Each number is 128 + 32 x the weight over its row's rms, rounded and kept within 0 to 255. Layers, rows and columns count from 0. The size above them is the row's rms in percent of the matrix's.

# layer 3 MLP down (transposed), 320x128, rms 0.0535, rows 31-48, columns 0-127
size [ 84 100  84  89 111 107 102 111  97  95 108 104  88 107 106 108  91 103]
[[172 129 168 141 124 104 178  73 124 167 186 137 125 127 129 105 155 165 126 115 139  76 144  79 142 147 129 108 181 168 163 132  90 108 125 122 131  91 190 175 177 130 135 187 189 158 102 134  61 126 112  90 105 123 115  99 100 125 159 144 152 124 201  89 136 164  87 144 110 129 147 126 121  90 116 149 149  93  78 132  66 109  73 135 117  93 110 154 139  73  69 151  99 194 152 135 136 142 172  84 152 128  87 134 140  80 133 163  93  96 171 122 125 116 123  89 157 130  85 193 167  84  87  97 147 148 145 154]
 [143  60 166 152 123 104 120  74 104 139  85 141 142 155 126 120 151 105 132 147  84  93  75 167 138 184  71 106 154 157  90 125 152 103  86 134 187 118 150 142 125 134 136  85 159 105 145 164 106 132  92 181 166 151 151 101 178 117 120 119  78 149 104  83  93 146 167 133  95 115 158 153 170 122  67  61 196 147 179 120  99 151 145  96 183 173 101 151 117 108 156 169  92 132  73 109 132 120 130 132 133  74 189 180 125 138 100 127  95 100 151 206 133 146 162 115  90 147 110 137 131 104 172  80 101 101 110 115]
 [182 169 106 142 124 120 121 189 110 179 135 108 144  80 115 161 107 130 116 137 110  51 182 129 107 118  92 116 183 150 128 133 235 119 162 172 173 142 102 167 101 169 171 122 103 106 131 111 124 150  83  94  76 131 146 104 103 142  91 149  62 137  85  92 167 131 139 149 129 160  93 152 132  54 114 174 180 117 136 129 149 120  87 139 151 156 171 120 140 134 164  73 130 119 134 104 160 174  85 103 135 118 166 101 117  43 141 127 137 167  94 187 101 131 171 164 138  90 142 141 145 121 148 152  88 141 139 112]
 [121  92  86 123 109 164 170 158 194 156 127  75 149 130 160 106 111 147 135 132 119  69 154 115 198  97 126 109  77 107 160 124 126 117 122  94  87 107  92 162 206 204 157 173 164 205 150 195 145 165 122 102  95  94  88  97 134 120 138 104 122 137 111 199 114 101 107  97 140 142 177  97  71 142 105  96  86 109 106 102 142 103 152  74  95  94 122 144 116  59 118 125 133 100 177  99 122 136 102  92 152 147 142 135 109 152 109 180  92 123 127 139 108 147 135 154 161 135 122 181 188 116  93 172 118 140 118 152]
 [135 125 183 123 191 126 147 170  93 105 200  97 126 177 146 141 159 142 116 101 192 132 151 122 143 181  94 123 123 172 134 137  91 166 170 146 127 156 111 120 152 138 129 165 129 110 171  80 162 149  95  64 122 126  88 164 162 160 109 102 125 119 171 102 125 197 111 154 154 116 109 180 131  78 123 132  62 105 178 126  73 164  65  86 187 166 122 105 123 162  94 153 166 141 170 188 121 120 120  98 108 132 120 139 117 119 133  68 142 123 113  94 136 155 118 123  90  86 115 232 138 102 119 111 138 143 137 167]
 [154  85 143 132 142 111 164 147 176 183 152 122 152  84  56 145 133  88  93  88  87  92 135  83 115  87 137 138  93 133 115 177 152 143 119 152 123  84 128 150 136 120 173 120 118 137  96 168 123 152 148 116 115 158 107 175 122 215  95 147 105 213 112 111 120 132 139  83 172 115 146 101 124 120 142 102 121 135 120 115 131  70 107 152  96 146 204 107 140 119 164  99  51 108  86 126 136 151  33 111 108 128 157 119 145  90 133 168  89 150 112 164  93 123 122  80 111 178 168 121 100 123 168 153 165 140 164 194]
 [116  58 177 123 173 107 137 126 124 140  80 108 131 124  91 107 116 125 118 132 140 129 121 147  94 132 120 118 134  43 126  97  92 140 188 106 161  76 120 137 131  93 168 120 210 163 113 105 106 161 121 144 162 183 148  78  97 109 114 144 156 156 129 134  85 124 126 106 159  98 193 125 111 100 167 120 135 107 144  86 147 122  96 109 126 105 142 120 132  56  40 132 164 131  73  70 102  65 129  99 102 144  91 121 129 127 112  57 111 132 135 117  80 220  81 155 178 118 138 136 110 124  95 161 121 168  90 138]
 [129 135 151 131 126 121 152 146 162 119 126 105 149 124 105  97 148 125 101 159 136 150 124 115 107 107 128  94  81 132 143  87 153 169 133 111 109 142  43 154 127  50  95 125 131 203 124 111  99 131  97 114  87 187 133 143 142 103  97 168  54  97 118  69 151 112  96 174 140 153 177 105 125 122 123 144 197 171  89 152 128 142 106 105  89 121  82  72 149 150 190 152 116 100 173 189 119 107 133  79 142 110 186 159  78 161  84 145 145 106 104 139 203 117 145 138 158  70 127 125 110 139  88  87  76 113  93 166]
 [ 83 100 110 102 124 101 112 120  97 154 144 163 106 139 131 123 104  96 163 117 126  87 125 197 115  91 154 133  87  74 158 121 133 130  81 134 138 180 140  53 196 156 111 121  99 151 121 106  93 103 199  88 136 144 114 134 133 151 105 122  68 133 119 133 173 142 113 155 141  94 115 134  82 113 156 132 162 124 139 136 106 122 144 156 125  78 173  54 101 118 139 168 232 110 106 131 136 115 176 160 106 102  91 194 155 171 122  87  85 104 127 143 117 143 170 123 146  61 140 144  87 136 125 169  55 137 156  68]
 [ 63 194 134 113 125 167 192 153 103  99 127 119 152 143 126 153 157  90 114  82  78 125  95 139 117 144  99 125 148 133 159 160 184 128 122 172 128 178 126 194 203 139 151 172 139 114 132  76 128 194 106  69  84 106 135 127 118  93 184  70  95 126 124 146 106 176 126 105 101 109 176 108 121 155 122 105 121 117 141 152 152 104 119  90  90  96 114 168 112 110 143 127  58  52 148 108 143 148 160 185 139 168 139 131 127 149  83  84  91 145 199 117 132  89 132 105 160  91 114 109 120  90 103 108 159 135 174 147]
 [124 142 129 146 108  70 154 109 189 122 131 145 147  97 164 127  78 103 130 129 120 135 143 174 152  90 156 137 158 172 118 140 141  68  96  90  78 117 147 159 146 101 128 115 163 170 151 131 172 137 141 166 126  80  96  79 138  84 191 137 133 127 149 162 139  84  91 134  41 169 144  62 116 229 167 118 175 124  99 128 129 146 125 137 110 102 158 107  93 105  88 126 141 156  88  91 127  89 104 136 197 144 144 163 148 122 114 146 181 144 120  82 156 172 120  88 187 100  93 120 166 102  98 158 116 160 100  79]
 [174 140 158 137 154 135 171 113 132  78 159 139 158 176 121 187  87 152 162 124 124  90 184  72  87 164 154 119  89 183 134  78  61 104 116 144 182 167 144 136 117 119 168 130 122 118 159 142 147 139  87  69  99 130 114 117 138 122 111 177 117 122 134 163 120 182 138  98 142 123 110 103 113 157  88 145 131  73  71 110 123  78 200 149 144 139  82 160 126 197  92 124 141 125 201 138 146 152  15 135 134 171 101 109 124 125 123  65 139  85 137 146 114  64 143 104 145 112 116 121 102 123 135 137 135 132  99 120]
 [ 92 103  78 144 107  97 163 150 170 154 157 130 110 111 124 111  93 193 112 139  73 144 130 115 153 173 175 135 114 166 134 126 194  77  86 132 147 138 102 134  56 160 161 179 120 171 138 136  70 117 129 181 166 147 108 165 179  95 145 161  79  89 143 186 192 129 176 138  80 108 162  80  98 104 145 133 159 107  98 106 109 163 145 152 130 130  93 132  84 121 107 146 136 104 142 149 115 130 139 164 153 128 165 126 163  92 121 133 110 161 112 205 135 164 179  61 174 103 119  66 131 137 139 115 131 176 131 174]
 [ 60 113 133 126 134 181 135 167 127 144 119 121 114 119 104 151 138 128 118 152  96 160 102  92 161  54 150 136 135 125 167 173  74 133 122 144 166  62 138 151 152  81 161 128 124 163 156  71 158 109 155 147 165 134 183 119 131 146 168 137  85  89 123 106 143 116 139 145 118 129  89 111 114 139 142 116 124 136  64 115 158 134  88 102  89  76  96  46 147 129 100 150 131 131  69  99 149 128 188 114  78 150 110 117 188 135 138 170  99  44 101 137 151  58 103 123 110 103 134 141 109 116  49 119 126  79 136 202]
 [100 198 150 112  83 123 104 103 127  88 108  95 133 139 201 195 175 172 165 100 127  96 126 158 110  88 180  86 139 134 186 109 146 152 153 116 125 145 101 143 165 108 169 105 154 110 128 151 142  81 158 133 107 169 177 106 149 111 104  68  69 133  78 123 138 138 159 107 115 149  90 114 108 167  72 141 116 149 131 105 155 151 143 185 134 138 156  88 126 170 114 160  65 107 134 166 108  88  82 144 155 110  83 118 112 144 149 118 101 179 127 124  84 141 155 152 134 173 110  40 154 133 176  88 153  61 133 148]
 [202 105 173 114 124 132  96 196 134 114 109 118 184 108 129  77 122 160 127 150 158 118 150 139 160 137 107 104 188 144 157 151 141 161 130 122 125 170 130 103 105 135 115 152 198 103 109 144 108 142 155  95  54 117  47  96  31 118 101 158 172  94 178 181 144 141 115 127 128 156 179 153 160 148 125 105 110  96 171  93 101 148 114 100 177 133  63 168 143 121 128 172 153 160 135 115 129  94 190 114 129 130 169 128 103 118 149 160 176 113 114 163 169 138 166 189 159 140 117 114 149 130 131 107 128  93 113 191]
 [131 154 156 156 151  46 183 149 120 156 160 117 123 125 126  98 100 105 155 103 101 104 146  57 112 139 180  89 185 168 134 138  77 126 126 122 115 170 140 121 135  95 135 148 104 134 122 169  77 119 179 166 123  73  91 145 148 179 143 116 126 156 119 142 126 123  97  94 104 143 131  56 116  75  81 133 103 133 112 184 113 128 165 128 105 149  82 163 130 156 125 138 178 124 167 149 147 176 134 198 102  86 185 121  69 145 139 173 146 164  44 129 172 169 118 129 129 132 171 161 119 116 147 123 174 166 110  66]
 [116 156 133 118 117 143 154  62 162 127 167  97  85 142 102  86 131 121  79  95 123 147 149 154  59 122 176 132 163 128  92 150  89 118 144 114 115 125 217  80 118 133 138 135 173 155 122 139 163 125  90 120 134  39 105 128 142 114 140 119 162 132  91 129 157 105 154 150 173 136 148 128 153 144 139 136 144  82 117  96 102 108 141 132 126 191  96  85 157 163 134 104 157 140  81 144 125 132 187 158 210  77 212 201 160 173 145  98  90 124 193 190 102  74 118 117 160 138 124 123 132 134 163 152 125 104 123 112]]
# layer 3 MLP gate, 320x128, rms 0.0811, rows 32-49, columns 0-127
size [102  78  92 119  97 103 112  94  88 115 104  82 102 106 114  98  99 107]
[[125 127 165  97  82 144 127 149  96  84 107 143 112 134 109 114 144  90 122 167 148 130 125 129 155 233 119  82 142 201 118 135  79 103  98 118 125 142 165 163 108 186 127 132  53 119 156 138  94 107  90 109 126 120 141 165 141 111  84 104  86  70 148 105  65 156 119 107  95  85 100 123 153 127  95  89 144 121 132  98  72 113 118 106 237 158  63 117 155 175 116 190 165 121 182 129  85 193 152 165 194 119 149 143 125 120 137 104 138 154 106 149 113 128 156 134  85 134 157 135 111 143 157 113 138 129 144 127]
 [ 87 124 123  88 114 134 152 148 141  74 205 124 141 137  72 115 142  96 149 113 153 101 117 106 101 179 133 155 125 127 125 153 146 150 105 135  73 132 125 126 121 136  69 135  86  45 110 172 140 159 124 138  60 124 165 152 143 166 155 146 107 128 198 102 119 162 134 136 108 117 103 109 114 134 129 139  89 140 169 108  90  54 175 117 115 167 133 170  76 164 163 151  64 142  94 159  89  69 132 107 111  60 117 106 108 162 188 129 162  84  86 160 116 109  87 146 103 131 142 138 111  94 155  83  44 130 153 149]
 [100 154 111 124 157 140  86  90 106 146 132 148 146 168  89 106 134 208  95 140 107 150  91 122 167 122 104  97 128 174 124 130 129 117 162  95 122 117  85 149 143 102 124 159 159 118 177 150  83  81 140  77 149 122 255 131 113 116  93  93 147 163 112 168 109 112 121 114 123 128 112 141 158 103  89 104 135  80 169 186 139 120  71  51 162  70 162 156 153 124 116 165 151 114 110 125 161 129 101 106  74 119  90 127 107 183 106 155  90 172 123 105 103 117 109 175 147 146 139 162 189 150 122 188 163 134 182 141]
 [111 156 113 129  28 119  70 135  81 113 147 157 132 182 145 123  98 104 104 132  95 168 152 137 198 141 121 141 147 168 116 191  98 128  70 171  74 194 132  99 113 133 107 157 122 153 123 103 129 145 151 123 147 104 188 144 110 124 167 123 107  87 157 194  72 132 155 106 132 178 152 138  76 123 163 112 127 131 137 146 164 136 138 116 112 141 111 119 122 151 165 146 151 115 112 193  99 138  95 147 143 159 174 157 134 100 167 167 164 137 144  50  70  73 136 146 137 213 145 146 153 129  63 157 137 126 119 145]
 [105 175 118  97  92 112 147 155 129 119 107 177  85 133 138 117 121 123 174 122 126 182 167 164 160 194  77  90 148 115 115 126 124 119 136 120 118 151 103 102 124 144  86 152 140 133 116  63 142 151 106 167 139 103 157  78 181  92 157 116  98  18 118 123 128 134 115  82 137 115 182 122 179 129 121 142 127 155 186 148 141 177 145 112 173 114 118 156 129  95 144 111 187  86 195 160 177 133 188 164 111 149 102 171 156 197 145 133 133 154 145 126 121 126 149 166 107  94 106 173 119  98  67 173 128 162 108  64]
 [129 116 134 162 130 138 142 154 121 119 184 150 156 128 190 184 140  94 156  93 108 134 100 125 116 128 167 104 111 182 148 137 162  93 101 135 148 142 187 146 118  95  98 118 118  81 149 200 100 119 157 122 109 131 172 179 138  99 103 157 158 118 138  75 107 115 103  95 134 175 161 169 205  94  86 174 146 154 156 151 157 156  93 146 112 156  89 117 133  25 136 145  98 138 156 161 127 132 131  94 124  91 104 148  93 100 167 168 149 133  57  76  68 131 148  71 154 154 159 121  91 160 136 127 176 177 164 153]
 [126 158 127 139 138 144 103 194 128 110 163 144 174  97 128  65 148 165 179  94 131 104 129 128 119 145 124  86  88 149  71 113 143 183 147 146 102 151  99 118 129 150 158 172 115 132  62 148 104  85 114 122  97 114 187 105 116 158 190 117 139  79 138 158 147 110 108 205  68 115 111 114  93 137  58 111 134 130 209 130 100 158 131 100 130 129 137 129 113 122 115  95 214 115 169 102  75 141 163 166 176 130 118 114 155 169 134  87 177 134 100  75  97 121 107 115 153 112 135 153  68 151 172  79  99 169 105 122]
 [153  88 132 127 115 153 154 131  69 112  80 196 162  87 141 130 133  98 118 174 136 127 130 149 164 136  89 106 115 149 104 143 110 173 174 138 147 102 114 125 106  90  71 122 119 138 149 131 102 147 102 124 117 137 123 106 173  80  61 105 201 132 143  89  84 151 163 162 142  95  56 130 175  94 102 154  86  99 161 169 122 134  56 114 145 127  89 144 195 110 106 142 167 186 127  68 101 164 177 133 161 163 104 134  78 118 109 140 193  67 154 134 119 129 104 199 122  96 157 154 120 123 130 155 166 154  93 141]
 [ 90 146 103  95 146 153 142 109 100 127 147 126  89 170 113 118 130 142 200 142 171 141 125  62 127 144  52 125  94 107 111 117 145 196  64 129 108 131 142 106 113 154  73 126  52  95  98 122 153 106 174  89 146 153  62 116 158 116 129 108 130 182 198 168 159 125 167  78 148  60 106 149 117 132 113 150 128 180  84  81 111 112 124 109 107 154  75  68 125 140 175 113 143 175 114 151 140  94 133  87 150 162 143  76 113 120 112 126 140 142 118 178 105 102 169  95 123 105 163 136  68 128 146 146 110 181  96 117]
 [116  95 118 141 132 138 171 171 110 106 207  97 151  95 133 115 152 232 144 121 146 123 189  89 133 160 102 125  78 145  85  51  87 120 163 120 165 119  95 136 121 143 141 196 127 155  99 152 101  66 109  55 131 120  84 123 155 196 132 124 161 122 159 109  70 147 149 125  91 106 133 151 116  87 108 166 111 144 172 121 119 122 150  98 174 193 108 120 145 103 129 132 154 129 108 102 121 167 107 141 120 170 124 120 113 121 150  68  49 153 106 129  86 102 120 122  95 133 157 110  98 185 117  88 158 175 132 125]
 [111  96 112 154  71  94 124 173 103 112 118 141 109 150  92 132 148 122 123 170 149 128 126 113 202 142  50 174 112 124 102 107  86 149 176 143  69 110 200 118  91  42  66 173 105 135  91 136 112 101 187  98 138  90 116 118 102 125 112  51 172 108  81 150  98 124 194 148 109 163 130 160 138 101 124 115 111 120 151 139 154  86 112 140 184  96 156 110 116 102 129 161 120 139  94 108 184  74 104 122 147 122 100 136 164 148 132 108 144 152 192 111 116 141 120 166 118  96 136 126 177 155 107 194 173 122 112 155]
 [166 108 107 140 149 104 127 120  86 191  99 108 136 128 176 165 169 148  94 151 121 141 154 124 155  65 154 136 101 161 188 167 113 185 147 120 210 121 112  86 133 109 157  76  68 164 114 111  98 117 116 120 119 142 130 111  87  99 100  62 132 105 115 152  95  41 170 121 115 104 124 154  95 154 141  92 117 135 106 128 131 184 106 169  91 131  85  67 133  96 143  92 136 119 167 133 182 126  79 182 137 150  64 174 115  99 140 126 122 143 179 123 184 114 176 125 147 131 141 155 121 116 113 176 152  82 173 166]
 [106  85 114 170 152 130  98 168 155 170 131 126 142 145 102 154 134 122 100 130 102 118 100 107  88 118 111 140 118 104 111 139 143 136 114 129 131  91 130 108  79  97  66 106 117 142 180 202  66 199 214 146 153 136 192  80 119 116 190 129 142  79  75 132 133  84 101  99 162 205 138 119  98 137 103 129 168 111 176 153 129  90 176 124  97 118 202 107 159  74 159 153 143 130 128  99 152 102 196  95 122 135  99 115 130 159 138 161 109 110 152  61 106  98 135 141 163 117 112 161  80 100 118 126 119 160 130 177]
 [118  86 153 170 146 136 197 119 138 126  61 141 134 116 168 120 115  97 120 156 103 168 151 100 202 135 106 186 123 146 133 122  84 137 152  85  74 131 104  80 126 133 112 129 102 101 156 112 119 158 139 121 175 133  93 102 105 128 170 122 165 140 106 116 118 118 139 224 156 113 122 147 157  93 161  99 153 139 162 134  92 140  57 149 138 200 134 147  87  93  99 134 114 193 143 145 203 143 132 198 162 121 155 122 150  99 164 133 173 109 172 159 155 198 112 156 163  99 159 179 126 154  86 142  98 169 137 155]
 [171 105 177 111 127 156 171 144 154 116 115 188 132 130 154 132 127  88 150 146 142 150 115  95 196 218  96  55 187 115  78 139 152 125 180 137 164 147 131 128 161 172 142 147  74 149 105 139 136 120 139  52 122  96  96 100 151  70 102 169 137 146 155 127 119 165 103 127 117  76 121 151 148  86 138 111 140 168 145  98 111 169 146 146 171  78  93 173 123 132 133 122 108 171 142 107 127 186 150 177 126 153 123  97 103  99 110 126 164 179 139 190 155  80 159 123 147 106 141 117 105 176 115 159  58 147  86  94]
 [119 175 128 124 117 131 166 105 134 117 185 107 155 146 135 100  99 106 163 157  83 132 185 134 141 165 132 123 191 128  83 232  99 165 154 139 155 162 129 160  58 132 127 179  82 103 116 166 103  75 161 147  93 105 100 123 145 121 110 133 150  90 148 167 103 129 135 126  99 128 131 104 144  38 110  60 132 108 117 122 119 126 159 120  84 125 146 152 123 178  69 178 106  78 149 114 116 142 113  84 116 103 148  93  74 162 197 153 156 158  81 121 103 150 128 135 180 124 160 137 146 119 191  88 152 126 168 103]
 [120 182  35 140 151 124  88 179 175 117 171 145 131 167 167 118 164 139 109 133 194 118  93 100 103 126 209 136  87 163 106 150 101 124  82 110 146 100 133 100  91 154 119 137 133 152 140 136 128 138 125 145 162 114 173  48 162 124 104 144 110  45 162  85 114 162 168  84 130 115 225 116 100 142  84 117 173 127 120 147 106  92 126  72 117 181 122 143 130  68 109 126 162 132 168 155 156 115 161 124 116 150 108 192 127 137 152 131 184  98 164  95 122 127  88 134 110 149 140 155  85 126 173 133 125 125 123 136]
 [147 136 173 137 124 162 151 163 148 100 141  90 109 177 141 119 141 137 164 115 152 162 171 101 179 206 119  81  92 151 166  82 113 119 159 160 110 138 143 150 133 130 151 171 125 154 155 125 139 120  88 100 121 174 167 100 140 115 101 123 132 100 189 149 124 162 114 133 148 167  58 121  99  91  96 161 173 136 134  79  81 140  94 117 163 194 128 113  71 142  87 163 217 150 188 118 167 151 121 176 202 111 105 120  84 170 141  93  94 121  92  81 135 162 151 163 110 153 149 165 154 149 131 115 163 166 135 170]]
# layer 3 MLP up, 320x128, rms 0.0696, rows 32-49, columns 0-127
size [ 96  89  90 113 112  95 100 100  97 102  96  91 106 111 109  96 103 107]
[[148 186 149 141 119 149 150 129 122 151 112 137 146 146 195 126 172  51 137 125 143 130 131  97  93 118  62 113 137 202 103 163 164 170 138 115 126 175 146  60  85 161 172  61  77 126 116 115 177 111 123 159 135 113  51 115  99 141 145 139 104  89 118 175 142 179 143  95 144 124  72 120 199 196 133 135 174 135  73 132 116 105 102 141 164 135 118 144 159 105  94 143 120 125 179  98 145 128 177 145 154 118  94 149  93 105 144  45 107 155 159 135 130 117 101 142 161  84 124 100  99 148 114 162 178 131 122 125]
 [169 105 163 107  62 145  97 191 150  71  94 139 146 135 141 100 101 154 181 148  79 125 105  82 142 141 170 125  77 147 167 112  99  85  92 133 137 168 121 111 127 141 140 148 135 161 131 146 147 121 159 140 107 199  66 124 174  98 114 169 207 144 163  94 121 207 119 123  99 111 175 165 173 139 130 124 110 147 133 103 126 164 136 142 109 114 124 157 128 118 119 117 134 111 150  89  94 169 107 189 210  89 174 157  59 129 122  98  81 135  97 130 167 141 134  92 119 208 151 142  78  97 149 114 116 127 119 127]
 [107 147  89 135 147 183 154  80 171 168  94 105 153 136 146 153 139 145 157 115 141 138 172 132 139 131 135 147 101 138 118 179 178 166 159 132 140  89 159 175  65 107 145 133 151  75 105 104 154 112 124 161 168 121 150  78 119 133  89 173 127  93  92 134 129 153 163 145 135 151  81  77  24 106 140  56 122 184  88 140 112 180  95 119 132 158  92  75 146  82  79 129 152  92 169 101 151 124 134 123 116 123  65 214 116 118 133 126 118 191 152 156 166 138 109 142 129 111 106 103  66 122  98 156 105 120 106 137]
 [119 124 152  81 147 139 222 120 145 100 109  96 127 132  98 111 161 192 162 143 168 132 195 150 170 178 102 116 108 174 154 124 108 123 160 125 157  98  98 138 131 200 103 207 130 118 170 167 102 107  84 110 135 131 105 103 155 154  85 119 146 132 124 152 121 178 109 142 167 132  38 123 147 118  97 168  70 116 171  92 118 137  91  94 123 147 112  57 147 157 113 135 155 150 201 198  98 182 131 192 143 120 124 129 105 157 153  83 119 156 110 115 139 137 145  88  86  99 132 120 139 153 144 123 111 167 144 130]
 [ 88 171 122 115 133 114 239 144 140 139 150 119 128  87 139 159 124 103  89 126 151 108 179  66  80 185  74 148  77  89 114  89 114 111 111 129 135 134 132  93 135 168  92 109 135 108  90 114 136 109 133 125  99 112  92 144  84 113 127 185 110 123 184  96 106 151 123  71 150  72 166 120 107 120 129  89 152 150 121 138 144  89  87 166  74 184 147 140 114  78 153 134  58 128 127 181 132 110 149 117  71 113 142  99 152  99 106 135 151 185 132 159 148 131  95 116 102 116 134 121  51 157 143 149  71 130  73  81]
 [158  93 169 152 127 119  81  89 135 113 109  81 109 104 145 181 115 155 133  88 115 144 151 134  91 138 106 113 150 106 107 169 133 114 197 153 184 101 115 150 132  65 110 128 140 165 123 105 109 127 133 159 175 121 183  86 124 100  94 172 127 108 132  82  88 115  68 117 153 168 148 148 165 160 137 147 158 137 161  92 170 122  69 116  85 141 133  58 126  48 133 158 111 219 114 142 175 103 149 140 148  91 120 135 103  32 147 117 136 122 151 104  99 184 165 117 179 121 140 140  99 185 130 126 129 166  94 151]
 [113 151 117 127 167 157 100 160 160  85 141 129 188 102 112  70 132 169 117 122 165 129 106 134  96 150 159 116  48 110 123 115  98 230 121 153 142 101 121 108 123 116 176 169  99 131 103 148 113 100  68 128 103 151 125 137 114  88 129 104  99 103 155 143 149 146  68 144 160 144  81 159 160 151  83 149 169 137 169 175 103 133 137  93  89 122 114  54 132 157 121  80 210 124 152 143  82  94 157 109 174 144 119 163  84 187  97 131 127 123  94  81 135 149 103 128 130  55 131 135  94 113 116  92 112 184 168  96]
 [116 101 140 102  83  90 201 142 115 113 131 135 140 106 133 132 124 107  94 114 163 151 133  97  91 101 118 151 117 124  94 125 103  90  90 100  79 197 121  90 105 194  80 100 138  87 118 164 195 157 177 162 159 167 124  92 136  83 133 162 174 161 182  61 156 107 132  80 183  93 175 122 119 148 130 170  87 118 186 148 131  95 181 182 137 121 151 146 135  89 148 119 143 113 111 120 176  93 138 131 120 146 131 173 142 172 132 115  85 108 132 118 106 123 178 134 134 155  92 141 129 172 146 157  34 190 130 121]
 [ 74 172  84 127 149  91 136  99 212 113 147 127 181 171 132 126 145 177  98  86 157 120 132 121  66 101 128 117 103 131 108 106 181 157  87  85 126 165  91 136 157 133 166 133 127 109 100  81 139 151 158 116 140 137 134 146 130  91 143 134  93  99  90 129  82 107 138 101 113  95 181  59  84 149 131 161 125 151 163 146 142 117 154 128 106  79 181 127  58 143  95 101  76  87 176 146 134 118 120  64  92 182 165 132 191 135 154 141 107 107 182 119  92 107 119  99 131 130 114 113  72  97 138 116  64  93 111  68]
 [ 89  89  90 121 151 131  96 133 114 132 158 130 153  43  51 114 140 204 165  81 145  71 174 156 118 150  72 131 145  99  72  84 113 144 183  95 136  96  69 166 169  66 166 178 142 172 105 138 118 136 110 118 147 122 147 110 146 161 119 136 136 158 135 118 121 155 152 130 107 119 165 167  97 126 123 161 136 121 114 116 110 139 124 144 125 172 116  78 173  53 123 207 174 103 116 109 148 155 130 117 143 174 119 161 107 144 102  46 101 155 156  82 160 140 110 130 125 116 107  85  77 136 133 112 163 147 116  92]
 [142 166 162 101 135 128 151 140 161 108  89 114  98 182 111 144 143 102 160 152 195 161 116 139 208 117 114 149  64 124 120  57  98 124 187 152 177 131 135 152 103  62 139 202 135 160 144 134 105 121 121 119  97 132  99 159 141 118  53  90 138 130  92 109  77 119 188 112 111 174  72 189 165 145 113 143 124 115 128 115 118  84 119 108 180 153  51 111  85 125 133 142 116 109 159  76 174 121  87 124 105 157 132 152 139 130 128 104 139 182 135 110  81  88 162  85 137 149 107 116 127 118 113 165 172 182 160 129]
 [162  61 102 145 113  81  49 117 131 121  99 144  99 107  85 127  80 208 126 155 149  93 153 134 146 123  89 116 219 109 114 151 122  57 111 120  90 107 181 128 102 124 115 117 105 137 124  93 143 157 181 155 178 135 190  92 142 167 200 168 126 143 119 119 159  97  78 138  84 146 152 109 161 118  94 116 180 131 128 129  95 190 119  59 118  98 127 143 133 127  96 123 155 117 107 144 144 115 149 125 117 110 121 155  59 137 170 149 180 142 167 164 129 171  72 115 161 118 132  90 156 159 144 132 117  76 140 126]
 [155 198 127  73 126 117  75 170 144 136 117 124 112 112 102 103 130 202 113 132  90 129 151 157 171  48  85 145  95 140 103 137  81 139  89 162 227 114 164 144  94  85 182 132  89 127 106 112 102  86  95 142 149  71 144  91 166 114 120 111  83  78  97 156 103 153  98 157 141 118  67 117 167 134 172 153 138 149 163 127 169 103  76 120 140 136 105  88 155 136 112 195 150 159 107 139 137 121 148 159 158 167 118 113  77  89 135 148  94  86 118 186 135 111 129 125 123 104 132 122  56 120 135 112 111 134 164 161]
 [109 187 121 208  90  16 173 162 187  91 145 108 154 111 132 164 109 132 131 113  81 128 156  79 151 126 182 152 104 157 140 125 101 110 120 101 109 117 117  95 174 109  90 154 146 110 156 129 186 143 155 154  77 157  65 154 107 101 141  78 122 126  53 123 115  92 165 137 137  73 136 140 187 106 104 131 138 135 130 113 143 131 122 134  87  96  86  82 109 100 142 110 123 162 128 141 104 143  91 166 157  97 117  83  99 171 137  99 145 153  96 126 121 155  96 123 105 139 117 105 154 133 101  42 116 147 199 105]
 [140  83 119 111 110 137 127 117 118 125 162  97 100 114 112 151 103  98 169  55  91  98 118 113 142 126 126 153 159  77 105 151 204 114 122 128 118 142 109  95 112 118 130 175 151 112 123 161 187 106  99 116  67 150 155  95 101 190 109 156 120 150 177 143 179 153 119 108 160 115 184 161 120 123 146 120 115 154  93 130  93 154 117 115 177 108 167 199  82 213  89 128 128 112 135 173  69 126 169 104 109 126  97 125  88  32 143 181 146  68 124  74 151 100 112 121  86  97 145 125 142 140 125 152 154  85 164 169]
 [127 103  99 117 148 105  72 138 144 140 122 137  83 135 112 155 156 148  99 139 112 112 128 119  95 118 155 134 117 140 194  67 127 115  71 133 132 147 130 120 177 146 104  99 169 144 105 141 151 183 148  86 120 120 151 127 118 182 193  81 150 160 110 137 175 144 164 140 135 164 134 130 106 131 106 180 130 180 165 250 139 141 137  89 211 121 124 135 157 118 160  73 164 151 113 146 146 124 121 236 117 141 143 175 133 128  75  94 114 109  85  56 148  69 127 154  92 144 140 111 176 132 134 144 136 113 143 128]
 [124 129 134 122  60 119 173  92 161 149 184 143 121 176 160 148 140  87 123 129 143 183 116 168 111 221 173 122 175 201 104 188  92  64 158 128  73 106 116 111 109 126 117  88 156 122 117 148 123 151 113 109 135 125 153 121 145 104 109 127 160 116 165 129 142  79 137 105 165 103 147 143 129 148 133 126 138 148 130 152 175  97  35 150 143 199  77 164 157 106 116  93 155  76 134 107 182 121 107 119 134  90 111 120  95 113 149 107  90  99 213 129  69 100 172 118 103 106 109 115  97  91 160 121 160 139 127 154]
 [ 78 168 128 129 159 129 227 102 121 173 139 130 139 148 158 110 124 186  83 156 110 139  72 167  97 125 161 133 166 152  80 139 106 146  86 102  93 141 100 106 175 157 168 163 142 124 125 151 157 100 144 164 108  68 141 106 141 144 139  82  86 167  97 114 121 101  93 135  78 156  96 140 105 133 153 122 158  79 111 111 104  84 193 126 154  96 136 103 116 141 125 113 104  86 193 227 152 127 123 127 118 149 173 163 161 115 121 104 102 131 129 107 126 126 189 136 128 207 108  83 137 142 130 130 166 104 178  64]]